From a checkpoint of a small transformer trained on Wikipedia.
Size: 14 layers, width 160, 5 heads of 32, vocabulary 4064, 5.07M parameters.
Architecture: LayerNorm before each block, learned and rotary positions.
Training: 127M tokens, 7770 steps.
Each number is 128 + 32 x the weight over its row's rms, rounded and kept within 0 to 255. Layers, rows and columns count from 0. The size above them is the row's rms in percent of the matrix's.

# layer 3 MLP down (transposed), 640x160, rms 0.104, rows 490-532, columns 0-79
size [ 97  87  96 101  88 106 103  89 108 105 104  91 112  86 106  99 102  97 101 100 101 108 109  91 104 100 103  98 111  93 106  89  91  93  99 113 109 109  95  98  86 105 108]
[[147  97 183 110 182 160 141 102 145 137  92  84 166 116 138 105  53 122 126 150 135 122 144 123 178 114 134 110  78 164 136 101 120 180  61 122 115 158  82 109 164 113  97 139 153 120 116 122 163 154  92 130 151 147 141 126 150 143  93 132 142 146 117 101 145 120 136 135 113 136 144 129 121 169 100  86 135 114 148 150]
 [ 88 149 140 117 130  83 132 158 112  93 156 166  91 138  82 116 150 101 118 122 127 134 148 148 127 167 159 126 165  73 139 171 139 107   0 138 112 136 123 151 108 163 142 161 165 128 179 132 127 118  95 164 137 148 131 140 137  28 174  88 151  99  84 157 157  64 130 148 118  89  65 117 147  82 140 157 144 152 115 175]
 [122 135 168 106 168 157 146 104 120  86 143 105  87 178 119 123 133 133 111 164 196 134  78 113 107 138 134 124 165 186 130 139 193 134 176 184 128 149 139  91  34  98 117 181 144 115 134  94  93 147 101 134 159 130 102 156 132 108  94 121 128 107 128 100  93 115 121  38  90 160 149 132 156 199 215 154 126 132 108 139]
 [179  59 186 132 127 110 152 162 113 105 136  93  69  77  92 143 148 109  90 123 108 195 205 106 119 140 117 107 170 140 141 122  82 106 106 151 157 131 118 113 134 125 178 161 139 140 134 182 137 118 137 109  81 135 108 140 176  96 138  85 127 138 102 102 106 174 122 121 112  96 142 101 104  96 111 192 137 113 111 150]
 [125 135 128 128 133 123 108  65 101 108 134 119  98 104  54 182 156  92 103  88 134 112  91 120  91 151 161 179 131 130 120 115 102 112  87  94 110 128 123 143 122 103 121  87 153 131  78 149 122  87 147 128 184 113 127 119 140 180 138 166 182  88  91 126 165 147 171 123 184 140 169  69 137 139 166 127 133 155 139 138]
 [137 132 147 135 145  55 136 150 126 180 122 123 161 109  50  98 131 162 146 166 106 128  91 122  92  88 122 181 161 146 147 120 135 116 138 183 116 105 144  58 165  44 108 146 106 127 148  64  91 143 158 132  73 146 160 118  74  94 163 142 164  76 104 132 166  99 138 161 160 130 141  65 129 159 108 132 130 120 163 131]
 [180 109 134 126 112 149 148 118 136 154 135 153 121 128 141 166  79 105 148 136 143  93 130 157 116 103 107 124 110 115 114 126 159 155 255 139 102 150 180 123 130 125 168 119  64 133 139  91 131 113 132  91 115 145 102 130 154 132 106  41 140 147 136 156 140 134 159 171  99 108 123 118 100 123  80 103 129 102 129 119]
 [154 123 140 124 139 153 122 139  84 137  69 109  85 137 125 137 103  87 108 184 118  89  90 199 169  92 144 117 127 160  94 166 164 182 102 131  84 118  83 142  96  74 166 130 122 150 161  90 174 178 173 119 118 112 109 100 118  98 192 105  83  61  96 120 120 128 145 114  63 134 163 113 125 128 109 155 148 127 116 157]
 [123 133 177 125 143 115 199 108 141 152 119 196 111 129 173 155  79 167 125 152 146 104 121 138 119 108 137 116  92  79  87 137 182 126 255  97 103 127 172 112 152 117 112 127 123 104 127 123 103 110 155  97  98 148 131 136 132 144 103  99 141 152 139 149 154 123 156 118 133 127  81 172 122 116  64 131 118  85 151  71]
 [137  53 175 108 131 149 106 172 108 116  71  97 135  66 116 181 139 105 121 113 154  39 105 102 153 212 105 101 107 157 169  94 104 132 179 128 157 136  63 112  94 111 123 149 105 207 127  96  96 136 100  64 148 135 157 119 150  94 201 129 119 142 140  84 128 142 114 163 155 116 172 114 137 111 173 141 168  99  98 143]
 [102  95 165  52 136 193 156 116  76 104 123 109 106 142 134 128 129 138 139 125  95  59 168 142 110 105  96 122 106 158 103 101 105 121 134 131 130 198 105 171 130 149 139  77  84  90 148 141 148 110 118 105 142 156 162 130 112 200 100 105 136  88 140  37 125 106 146 132 197 111 131 103 143  94 151 151 146 177  69 117]
 [164 101 100 120 108 143 148 101 133 146 134 148 123 156 130 125 114 128 137 107 122 137 129 130 130 131 112 145 104 101  91 131 148 101 255 157 138 152 160 115 144 146 148 121  92  85 109 128 130 110 155 118 119 142 102 124 137 107  87  71 115 116 135 131 144 122 135 124 138 103 104 115 144 153 134 134 135 133 122 126]
 [ 43  95 102 133 141  89 162 106 129 125 112  92 147 150 130 131 102  95  67  71  36 134 153 165 104 119  80 131  90 137 155 128 128 142 213  55 105 142  94 156  85 146 142 122 102 172 134 128 111 141 154 172 119 152 128 121 152 149  88 137 103 113 146 133 123 132 107  83 138 148 202 203 104 130 121 155 182 118 117 130]
 [ 60 151 133 102 115  95  83 134 160 156 149 165 131 130 115 145 178 128  85 112 106 131 137 108 127 149 159 100 121  94 119 127 117 131 144 130  76  89 164 140  87 156 120 151 179 141 130 146 139  84 166 168 149 110 157  84 121 133  95 128  88 170  51 119 101  98 138 127  80 229 120 151 100 131 135  92 156 140 120  76]
 [153 146 151  93  59 114  72 175 173 187 121 142 129  82  84 114 141 145 102 136  91 163 141 112  85 137 106 157 115 222 127 100 125 103 162 108 147 159 190 137 139 111 120  87 132 100  96  86 172 134 138  95  83  73 143 175 136  94 154  88  93 102 122 168 108 133 114 144 118 166 161 142 112 139 127 216 126  94  55 131]
 [177 144 155 111  90 143 119 111 132 114  92 101  91 134  99 109 159 150 118  93 157 128 121 154 129 100 155 143 103  97 113  53 134 151 131 146 165 135 178 140 143 139 160 133  53 116 116 150 130 130 106 146 113 145  93 120 173  96 104  99 164 119 117 148 195 160 144 125 147 115 143 126 191  83 128 144 130 124 145 104]
 [125 110 180 135 102  91 107 163 145 165 184 172 112  82 159  86 148 112 162 129 145 125  90 105 149  29 105 157  84 108  68 102 118 142 178 155  99 182 164 173 124 169  99 136 155 178 165 140 102 128 188 128 165  88 103 155 111 104  85 153 133 112 104 139 101 113 145 128 143 115 108 134 131  78 135 100 202 159 118 139]
 [181 129 163 149 170 131 179 149  50 136 150  82 140  54 132 103 109 140 111 141 123 119 120 105 124 147  96 137 114 133 128  73 170  85 109 125 127 138  73 117 131 178 144 130  84 148 162 142 156  92 111 136  69 118 120 128 110 138 107 125  88 188 101 161 172 122 119  85  46 155 146  53 166 137 210  98 135 170 117 168]
 [140  99 121 109 103  86 164 147 152  80 109 103 133 160 117  98 153 124  90 104 151  90 159  83 158 102 121 228 127 179 107 151 119 157 143 112 105 179 201  94 122 146 160 134 102 144  97 157 170 127 144 152  89 109  88 144 155 121 107 132 105 191  47 148 158 116 140 129 181 153 169  74 206 148  91 125 122 133 139  93]
 [125  97 124  62 140  85 103 100  81 120  91 147 154 103 126 184 105 139  98 144 125 170 135 171 136  61 105 116 133 146 138 175 173 117 118 110  79 171 104 130  56 169 209  83 152 165 116 137  85 146 141 116 183  89 195 126  92 196 113 160 124 114 117  89 131 128 124 150 170 127 157 108 111 140 116 154 108 155 107 167]
 [178 146 142 142  86  89  99 136 172 148  66 146 142 115  92 151 147 150 135 167 131 207 160 122 140 158  83 154 159 204 143  83 125 142 130 132  92 111 116 123 114 101 121 159 116 126 154 161 113 110 140  81  49 115  96 165 117  99 122 141 108 124 126  87 132 164 133 104 162 152 136 126 132 140  94 114  70 175 167 114]
 [181 134 100 118 141 108 131 123  92 131 100 125 191 102 135 127 100 141 150 192  96 135  62 176  99 134  94  94 100  18 106 160  82 158  83 135 188 121 150 169 109 175 169 106 137 112 150  96 130 116 178 130 145 138 168 158 167 138 154 155 102 163 144 144 196 122 116 144 127 122  89 159 101 150 109 173 163 121  44 156]
 [139  89 147 132 119 114 119 131 124 118 117  84 123 155 134 106 136 109 136 198 113 183 154 108 173 177 109  93 120 141 183  94  95 122 184 102 147 146 157 159 132 114 187  90  69 174 131 108 121 145 168 150 139 121 109 120 102 113 146 115 104 116 128 110  84  90  91 164 122 151  99 127 157 179  88 176 118 162 113  99]
 [145 151 122 120 104 115  93 133 169 141 125 147 154 203 156 139 112 178 107  88 159 142 177 148 143 186 168  85 105 163 173  69 151 145 161  83 154 129 148 111 161 126 159 126 132 116 105 127  67 130 119 172 106 109 122  71 139 123 121 121 132 114 100 154 117 123 105 104 127 190  50 121 146 116  99 165 112 159 100 106]
 [159 125  97  75 105  90 123 164 167 144 113 100 160 113 109  65 128 130 119  72  94 130 128 170 121  84 116 164  74 140 143 153 133 128 121 130 110 215 159 136 125  97  91 106 100 131 126 182 183 103 149 102 147 152 121 133 168 150 111 117 143 116 111 130 115 154 116 146 120  84 141 139  92  84 120 139 102 107 142 138]
 [132 136 127 144 145 146 134 113 124 152 114 159 126 118 156 132 112 106  79 156 115 103 137 125 144 148 144 136  92  91 158 123  97 104   0 155  92 141  72 123 122 107 100  95 139 132 143 108 110 155  63 163 100  97  89 142 118 119 110 156 114 163 137 146 144 165 132 113 127  97 156 141 100 128 146 114 106 141 156 122]
 [143 102 173 157  93 133 165 136 163 101 174  72 182 203 114 165 136  48 135 120  95  79 131 180 102  76 144 127 153 123 133 100  96 151 122  89 132 154 145 111  49 157 152  64  64 148 131 117  91 113 158 152 133 186 126 125 163 176 112 115 168 150 128 151 145 152 124 153 138 144  79 181 139 138 129 123 101 176 101 162]
 [134 121 130 166  85 106 129 125 132 130 110 121  66 183 170  98 129 159 104 126 119 177  98 161 138 174  95  67 129 125 101 113 153 172 124 128 180 112 154 185 110 129 180  54 159 130 117 146 103 133 131 145 128 117 102  65 167 126  86 143 204 131 100 123 152 192 187 148 110 116 125 118  76 157  70 152 177 143 143 107]
 [141 131 111 100 133  55 127 151 108 162 133  98 121  64  91 139 152 113 157  96 148 131 129 108 132 157  79 152 160 140 116 116 116 142 184 145  90 149 175 178 151  99 147 113  84  82 130 113 148 106 125 155  95  99 159  96 132 139  94 134 103 163 152 141  74 141 192 159 141 112 139 112  99 114 174 121 144 122  58 127]
 [141  90 138  99 137  97 158 175 145 178 115 131 189 182 147 110 115 149 123 159  52 187 137 143  86  91  92 121  85 109 111 120 152 183 143 118 123 105 191  70  44 128 167 148 165 205 133 123 159  98 147 100 125  86 144  90 132 134 149 124 126  93 115 115  99 143 131 103  85 137 119 143 102  50 137  60 124  94 187  94]
 [116  80  96 185  99 137  89 107  78 151 145 140 123 143 156 128  71 128 105 125 126 102 126  79 127 146 135 160 182 111 222 190 132  97 136 175 179  64 119 164  95 106 128 115 159 126 134 181 110  88 106  88 153 142 180 128 126 136 161 115 117  67 121 130 148 179 106 172 147 146 220 113 104 148  76 126 161 141 145 148]
 [169 158 149 161 123 138 125 167 140  96 120 197 135 146 101 135 148 112 134 142 111  94 131 151 125 153 124 140 106 108 130 132 105 120 230 107  93 118 176 106  92  83  83 143 104 144 137  96  82 120 125 111 129 133 135 161 133 142  95  90 147 135 114 113 154 121 175 106 167 125  79 104 105 146 181 128 144 138 139 101]
 [150 153  89  93  84  91 140 145 145 120 123  59 111 135  83 138 128  91 131  45  93 103 150 149  52  97 131 122 147 139  95 127 134 140  75 119 148  95 165  73  96 132 164 173 162 216 124 137 102 147 168 108  98  66 146 129 171 177 145  92 142  83 133  77 124  70 113 142 153 113 118 105 135 134 113 168 126 153 125 160]
 [106 151 128 134 109 109 134 108 131  97 135 125 187  51  98 156 164 161 141 134 195 119 188  96 166 117 110 102 154 127  89  93 174 102  78 147 126 159  82 143  79 134 110 100 158 113 180 111  76 102 172 150 127 123 140 166  84 157 131 104 103 148  55  67 142 141 147 129 162 149 117 100 125 115 120 138 143 158 134 113]
 [159 130  97 111 119 114  93 142 124  76  92 209 158 147 159  98 157 166  83  83 125 149 164 182 164 181 127 124  64 155 140 174 133 115 159 125 179 136 171 114 100 133 145 115 112 133 130 138 118 136 141 137 105 138 104  80 103 129 156 162  72 129 116 170 102  99  89 174 152 138 185 162 178  99 115 134  89 115 143 102]
 [131 117 113 114  63 165 135 112 110 155 144 174 149 127 130 131 194 151 114  81 122  84 127 130 105 150  94 133 140  99 134 146 109 128 138 143  72 149 182 181 151 176  95 174 109  85 119 121  99 148 161 137 200 155 147 103 175 143 107 121 136 151 123 153  89  96 114 161  85  92  50 191 106 116 109  84 125  95 138  84]
 [162 128  85 164  90  83 131  64 106 153 151 103 129 134 111 100  88  86 139 118 144 171  77 112 177 159 129 160  92  90 110 142 105 125 233 150 101 134  80 159 150 124  88  89 158 144 111 177 162 115 132 154 192 137 134  95  87 149 152 145 139 111 152 136 135 111 119 113  81  97 129  91 111 167 210 121 101 134  93 106]
 [149 119 137 164 177  96  95 171 123 149 111 188 111 106  95 181 111 138 143 131 146 138 188 172 123 102 155 147  85  98  90 105 123  79 117 113  84  89 194 110 117 116 189 145  92 115 140 115 148 100  93  85 104  95  98 102 159 164 131 115  90 106 133 146 156 112  98  90 109 143 127 171 132 134 133 141 128 141 107 116]
 [140 138 184 119 123 169 145  54 122 105 143 137 151  89  50  81 155  88 121 150 104 100  84 119 173 140 176 151  81 115  93 120 124 112 137 219  99 141 129 156 133  73  96 139 143 133  99  96  91 102 129  82 167 100 176 103 196 175 171 177 128 112 124 121 155 132  70 146 120 169 120 175 143 128 142 121 158 126  92 185]
 [ 85 140 146 133 123  86 106 134 139 145 164  83 135 137 156  92 169 121 153 139 163 171 189 100 143  94  36 114 169 174 102  81  98 134 111  95 137 117 109 169 110  80  73 112  86  90  64 138  91 129 163 177 113 180 103 149  84 152 119 114 152 134 152 179 155 112 150 104 121  92 108 116  83 144  89 161 141 152  81 140]
 [165 141 101 110 128 150 176 104 164 115  80 159 119 137 133 133 122 105 143 157 148 106 148 116 113 142 125 134 117 151  90 116 142 104 255 156 139 136 157 106 168 121 106 146 110  95 137 133 127  98 128  84 111 138 107 124 119 117 145  71 127 131 149 154 149 117 139 114 110  86 116 123  97 130 142  91 134  94 129 133]
 [124 147 177 100  89  53  79 181 184 140 135 185 103 140 103 190 141 137 130 163 154 125 168 108 187  70  98 123 107  82 134 109 152 106 166 157 136  95 117 212  69 121 118  71 140 124 136  79 108 107 155 166 128 122 122 149 150 103 125 130 107 144 132 157  72 127 113 104 182 172 119 101 180 125  96 101 145 119 213 122]
 [123 113 165 124 128 137 172  91 141 191 102 127 122 104 125 164  60 144 121 147 130 186 109 154 124  77 119  96  99 125  81 163 110 143 138 116 102 105 127 121 188 113 121 138 102 116  84 109 103  71  89  88  82 135 104 110  75 145  79  89 113 179  96 182 111 163 172 157 112  97 134 184 103 124  76 108 120 113 150 130]]
# layer 3 MLP up, 640x160, rms 0.118, rows 491-532, columns 0-79
size [ 89  96  95  95 104  84  91  80  97 104  80 114  94 104  94 107  96 106 102 101 107 108  96  95  96 104  98 103 100  98  84  99  97  95 111 109 100  90  97  77 113  99]
[[118 162 150 151 193 120 140  80 174  56 183 198 123 118 156  99 130 114 137 164 151 168 161 179 125 112 129  72 135 116 144  99  81  84 117 123  95 125 115 131 130 143  69 116 114 136 134 131  16  55 149  96 157 134  95 170 127 131 129 110 107 128 128  95 103 138 119 121 151 158  97 191 132 152 170 103 133  81 165 119]
 [188  92 123 125  97 217 117 163 185 147  58 118 125 157 170 148 110 120 132 152 157  91 130 115  76 116 178  96 101 141  91 138 131 134 184 130  89 146 144 110 146 130 171  90  40 118  58 105 150 105  52 124 105  91 113  99 147 176 133 109 121  94 147 160 173 129  87 191 123 105 165 169 175 138 125  43 158 113 146 134]
 [ 92 175 154 162 164 123 168  69 187 122 165 209 119 127 111  41  47 130 129 166 134 105 128 119 172  92 105 144 123 159  85 137 101 109 155 151  66 109 171 132 139 146  95 129 146 151 136 107 106 124  85 136 128 122  72 127 164 173 134  75 127 131 113 195 101 157 137  99 146 127  68 130 136  92 139  53 167 144 139 149]
 [102 113 113 203 138 178 133 132 138  84 156 134  74 158 154  42 102 152 195 112 159 148  68 128 144 113 136 141 112  79 111  75 129 144 120 149 184  93 106 137 122 150 154 124 139  73  62 166 139  90  95 134 133 118  91 194 164 118 161 114 145 139 117 129 111 113 156 101  79 100 159 123  92 120 123  77 153 182 101 170]
 [137 162 150 147 116 156  67 140 105  41 120 142  76 122 187 143  95 124 144  73 181  52  88 104 128 124 148  99 147 154 119 201 117  81 154 129 108 130 113 132 172 185 107 161 120 133 154 176 154 138 108 111  84  71 129 140 165 158 133  84 160 163 128 143 138 170 124 101 118 134 174 106 123 120 157 117 159 136 103 121]
 [175 134 142 210  92 172 146 107 153 152 123 120 154  79 145 159  73  66 165  98 146 110  68 136 147 104 154  94 123  69  60 151 153  72 169 154  96 155 137  75 211 129 140 168  47 126 140  96 141 165 127 133 125 136  94  98 167 120 141  69 151 112 130 171 133 121 166 184 120 132 135 114  59 176 125 111 157 149 125 131]
 [150 109 143 178 132 162 112 139  88 142  83  88 108 111 121 184  71 164 148 104 122  78 130  77 106  75 137  48  75 159 137 115  60 102 134 131 122 140 120  73 162 168 133 164 154 106  76 156 139  56 113  87  90  74  61 107 149 126 127 113 124 180 147 152 161 218 101 172  98 106 164 119 159 132 126  79 162  92 161 130]
 [198  98 133 204 102 159 136 157 143 126 111 106  97  80 119 120  93  77 118 110 144  99  56 146  80 134 126  60  96  91  95 141 118  96 155 164  90 180 115 113 158 125 131 155  95 103 133 141 137 146 112 115 103 138  68 143 158 138 162  95 173 142 143 182 152 131 108 201  75 109 158 107 101 135 129  93 117 124 130 139]
 [ 88 157 146 155 129 209 151 117 119 112 112 147 177 164 130 162 131 202 109 148 169  95 139 173 104 137 147 139 106 135  93 132  83  84 142 106  89 104 104 126 130 111 125 139  70 114 132 110  66 118  89 130 119  97 188 138  84 116  93 127  87 133 136 137 137 113 142  83 121 126 129 129 142 206 143 120 160  91  93 168]
 [102 167 126 161 176 147 135  94 114  86  85 170 147 128 143 147  89 218 100 142 127 118 100 162 146  76 153 114 155 151 107 185 127 104 143 131  75 135 100 149 135 104  83 148 136  86 157 126  90 125 125  92 164 126  76 150 139 207 123 139 134 183 128 144 162 153 161  50 121  84 116 142 142 127 111 119 144  64 124 131]
 [157 118 163 170 129 153 178  99 141 149 110 108 143  99 172 142  63  98 154 106 130  74  62 145 102 138 122 172  17 103  64 124 125  85 166 122 116 156 115  86 152 139 118 158 134  83  59 109 164 125 107  75 127 162 114 128 125 151 144  48 113 151 160 137 163 138 129 167 107 103 146 105 111 203  64 130 157 128  99 145]
 [ 58 125 150 165 150 115 132  82 146 175 151 162 104  87 116 149 113 148 104  91 126 116 113  98 133 102 125 153 129 124  77 124 120 147 166 164  87  77 117 131 157 138 106 160 122 109  74 126 121 133 100 110 191  59 141 156 109 127 121 130  95 159 129 227 141 166 127  79 143 128 124 190 112 181 169 102 187 114 116  63]
 [ 79 128 142 158 115 131 182  90 107  48 165 100  82 168 188 167  81 145 153  82 128 108 121  89 117 114 138 155 164  94 100 167 122  64 124 102 160 149 131 115 138 109 105 183 163  99 108 121 171 141 119 136 152 143 124 142 130 162 192  86 163  93 132 104 183 123 167  48 110  58 135 126  93 139 139  91 148 115 108 137]
 [163 154 169 108 151 101 111 143 121 122 125 182 156 131 136 181 122 160 144 122 123 101  98 105 133 100 141 118 120 136  69  90 112  95 154 159 111  62 136 120 132 176 180 123 183 118 104 128 109 133 110  93 109  24 172 138 110 155 126  96 129 233 158  90  86 133 158 154 115 119 110 138 114 158 118  71 117 119  95  73]
 [114 129 113 103 200 128 105 128 119 103 174 180 104  74 107 129 117  86 136 158 108 114 126 134 160 154 144 151 100 111 101 130 177 140 184 136 100 102 128 128 118 105 110 165 189 130 111  95  42 111  79 106 139 114 101 206  98 141  65  90 136 122 155 155  83 158 150 141  63 192 107 139 145 185  82 101 107 170 109  85]
 [129  55 178 110 183 122 127 118 169 167 128 152 137 124 130 111 121 156 171 171 152  99 118 126 118  90  68  99 110 109  95 134 165 125 159 104  56 122 120 158 185 119 105 149  80 139 123 134 128 103 124 122 137 170 140 168 132 180 141 126 138 125 136 216 145 139 116 155 116 203 107 156 144  82 112  53 116 112 121 108]
 [135 129 164 153 135 146 132 119 172 208 173 165 165 138 129 147 141 164 104 125  97 145 102 101  78  69 150  77  48 149 112  64  94 110 132 124 120 153 133  90 123 184 156 166  81 109  95 142  85 138 128 106 129 113 130 131 199 142 146 104 137 132 137 105 185 109 107 153 135 147 142 144 107 155 119 107  95 150  62  85]
 [140 165 160 163 101 113 177  83 138 139  89 150 145 166 158 131 109 124 173 156 147  96 128  76 103 118 132 127 107 136 118 146  74  88 164 101  98  78 148 103 133 157 156 120 133 147 137 116 115  78 147 114 151  97 161 134 145 158  93 103 129 207 101 184 120 127 136 114 115  99 109 147 127 168 135 101 141  79 141 115]
 [ 97 144 114 139 127 127 174  46 132  98 144 129 124 127 133  81  59 229 107 136 140 116 136 153 146  88 105  95 131 120 127 144 144 141 143 136 112 120 174  85 178  92 153 128 134  81 155 162 142 138 120 112 150 155  86 139 188 195 139 117 116 124 159 136 115 160 139  93 133 121 140 101 140 133 105 128 126 156 149  39]
 [ 75 165 144 120 125 136 100  96 150  78 159  99 172 188 114  66 105 107 172  65  78 116 109 106 140 121 190 152 117  54  75 160 175 139 175 105 155 181  99 150 158 131 117 192 111 106  79 130  72 151 120 103 132 172  87 143 105 110 172 101 177 119 151  86 163 109  97  95 120 134 191 214 169 145 161 131  87 139  64  92]
 [ 81 116 189 152 192 115 134 169  70 147 102 194  76 108 109 138 133 158 159 108 133 106  86 135 128 107 102 129  89 108 112 137 187 147 177  84 148 132 164 139 137  83 143 158 138  49 127 148  97 108 165 103 101  97 122 159 110 136 114 137 136 193 119 174 144 147 155 145 103 216 118 124 115 172  76 141  92 110  62 109]
 [ 94 156 142 140 111 104 138  86 101 109 163 209 151  92  92 127 105 177 147 141 125 142  67 125 132 130 149 145  81  55 113 123 183 131 128 136 162  52 135  91 153 106 114 181 119  92  99 107 134 141  89 149  83  93 113 176 115 139 192 160 170  85 121 156 126 160 127 128 148 201 162 146 105 152 134  90 175 133  65 150]
 [130 133 144 104 140 168  94  72  63 145 192 158 140 133  99 105 138 159 201 146 216  93  97 145 108 123 103 145  84  53  99 158 132 129 166 133 151 171 155 110 123 115 143 179 161  99 136 157  71 148 109 116 113 110 133 163 133 135 138  52 143  96 140 102  97 125 100 205 146 163 149 163  70 157 120 138 120 172 121 104]
 [170  86 158 182 118 159 144 124 143 169 116 118  73 150 211 117 133 104 181 154 132 116 105 115  99 132 142 159  90  87 115 155  64 115 142 116 141 135 150 126 143 204 109 136  87 139  20 148 148 110 160 100 195 168 137 154 199 186  95 135 148  91 101 185 123 134 146 139  89 121 152 170  99 108  98  81 145 101  92 148]
 [111  84 166 161 120 142 137 106 133 101 169 137 100 116 117 173  85 181 153 115 146 128 140  87  92  66 115  65 113  70 131 169 116 139 121 182 128 163 109  90 184 130 128 170 114  64 109 143 162 156  91 115 124  86 147  86 177 117 153 176 147 114 159 139 139 194  93 132 116  81 168 127 167 131  78  54 145  90 129 132]
 [ 82 153  97 133 105 135 107  77  89 100 128 175 128 143 100 145 105 177 164 126 171 132  94 118 131 151 132 126  84  76  34 200 140 144 127 162 140 104 125 118 153 109 127 184 131 123 135 140 116 149 100 119  77  70 110 111 157 116 183 166 141 186 127 163 122 140 112 123 139 130 135 125  72 138 118 146 172 126 160 140]
 [ 31 142 108 107 131 113 134  66 171  91 143 132 155 106 148 186 109 134 134  80 162 143 146 193 113 103 132 102 106 102  92 103 180 107 164 143 163 149 190 175 142 108 129 188 160 105 174 152  80 144 110 122 138 159 132 182 111 103 125  23 178 126 184  84 114 131 135 110  77 120 147 128 124 116 121 130 103  88 146 133]
 [ 78 179  99 142 129 155 129  39 103  77 175 128 139  87 108 154 118 144 105 109  86 129 172  49 151 107  97 143 127  96 110 173 146 144 203 140  92 103 115 116 135 108 116 146 134 133 125 124  61 114 137  77 203 146 142 124  88 131 100  55 113 133  96 181  89 155 136 101  67 133 114 153 136 162 147 146 157 130 172 132]
 [145 159 137 152 121 157 154  59  91  96 122 137  85 178 219 154 128 151 107 131 150  91 110 120  53  75 200  40 173 107 130 130 135 150 145 116 140  80 158 144 166 141 113 160 104  70  99 188 126 118 104 130 191 116 113  91  96 135 106  97 154 140 156 129 159 150 145  78 117  83  83 175 141 165  88 145 119  73  97 147]
 [121 209 187 169 100 138 151  86 105 104 104 143 159 151 153 152  64 125 135 131 155 105  51 117 146  99  84 145 134 104  96 197 134 112 182 123 158 175  99 164 148 159  87 207 156 127 127 144 113 128 141 126 168 148 116 122 158 107  89  80 167 173 182 130 128 128 142  99  87  76 134 111  88  79 117 147 172 158 148 145]
 [130 168 148 130 155 185 130 152 130 112 178 148 144 118 169 101 123 116 121 145 147  83 108 145  64 136 118 142  78 110  58 100 108 103 148 155 127 154 119  37 132 156 122 155 180 133 125 122  83 105  71 104  93 126 126 157 119 176 117  93 163 112 117 154 206 154 183 113 137 159 119 120  66 167 160  78 130 115 107 143]
 [ 91 102  82 150 148 160 155  78 145 129 104 207  94  70 141 147 111 170  90 154 114 138 146 149 164  85 114 166 116 138 115 104 159  91 139 198  82  80 115 149 165 134  87 123 108 146  69 117 143  89  71 124 176  88  88 125 130  98 116 124 119 108 145 163 152 176 207 147 127 128 142 121 158 163 140  46 186  84 152 173]
 [123 185 124 144 138 136 159 156 150 132 124 110  86 155 191 111 120 132 123  93 104 128 121 125  85 149 120 123 178 159 117 159  68 119 125 104 106  57 113  81 131  91 147 160 105  97  86  91 162  53 156  65 152  83 154 103 141 121  93 122 133 142 133 119 132 192 130  86 110 128 100 129 157 119  99  91 169  64 114 111]
 [140 177 138 121 173 148 166 102 181 191 102 144 106 120 129 112  98  76 216 192 109 132 124 100  94 145 120 125 100 135  94  95  61 155 190 151 113  83 131 176 154 164 131 146 144 119  85  78  95  99 137 133 148 153  75 130  77 164 115 120 100 133 148 130 122 153 161 129  96 140 113 218 122 120 124 110 107 100  95 132]
 [ 88  81 146 133 173 180 125 114 111 128 136  95  93 133 153 140 125 188 194 135 165  90  39 172 111  89 154 135 129  93 111 177 155 121 195 137 110 159  97 145 106 131  97 206 137 133 103 167 108 134 142 123 121 134 127 143 174 183 130 125 116 187 135 152  82 132  83 126 161 171 119 138 122 127 128 117 113 127  55 103]
 [ 81  66 246 111 132 135 155 131 113 146  78 124 155 100 162 110 119 146 183 156 194 139  82 134 140 175 110 122 124 102 129 113 171 147 136 146 136  63  91 154 131 122 119 142 135 103 123 121 113 124 145 105  57 134 137 155 148 155 163 145  54 127 149 158 178 179 114  97 130 157 175 157 129 132 124 127  93  97  75 128]
 [ 87 132 126 152 122 135 149 109 179 128 115 136 176 118 205 119  95 139 167 142 149 180 160 133 108 152 123 174  98 161 116  85 143 167 131 128  91 124 113 105 114 141 126 108 103 180 127  99 124  94 113  74 170  76 129 124 147 150 172 155 146 124 161 138 181 145 159 132  77 123 152 144 107 165 141  79 101 107 142 119]
 [112 170 141 121  92 137 121 108  97  95 154 146 143  86 173 144 110 183 113  86 171  83 136 161 100  95 113 125 142 127 133 145 134  87 136 136  93 124 119 103 181 124 152 176 165 105 174 196  84 156 146 103  57 120 129 116 166 143  72 132 159 154 144 100 207 144 169 157 119 131 196  96 142 132 153 163 108 134 135 108]
 [ 56 125 162  96 102 152 191 127 139  72  88 160  99 126 204  86  99 183 123 110 112  96 127 113 107 146 191 151 128  94 128  80 119 139 174 111 134 119 141  92 126 152 122 159  89 111  97 147 117 136 168 130 115  85 107 154 189 128 177 114  79 127 106 149 116 103 134 161 131 137  96 100 173 119 132 123  92  37  91 136]
 [190 136 145 126 130 214 186 120 180 124 101 107 137 103 133 130  63 129 168 123 150 105  44 139 140 107 186 103  51 117  22  86 130 151 170 136 112 116 115 103 138 148 126 209 122 106 125  76 124 138  69 118  90 119  81 142 139 118 165  99 153 171 153 151 128 159 180 124  93 122 142 147  96 152 120  59 133 112 136 174]
 [147 149 101 111 153 200 134 149 168 167 134 108 133 166 108 108  83 115 191 134 107  86 123 189 113 106  91 155  71 109 142 149  93 121 148 150 140 142 110 143 158 177 123 182 130 112  82 158 159  53  87 119  97 159  84 169 109 102 113 128 105 108 154  89 126 147 168 191 116 115 124 121 143  79 135 109  78 103 118 132]
 [126 103 150 195 151 168 166 148 149 136 179 114 118 139 116 133  85 119 157  99 182  95 107 166 117 151 127 119 114 100 112 103 137 108 139 189  38 141 130  99 135 129 152 156 114 107 179 105 130 149  95 145 127  80 129 128 202 134 155 130 112 128 153 188 135  97  98 132  76 124 133 116  99 116  87 112 139 141 123 148]]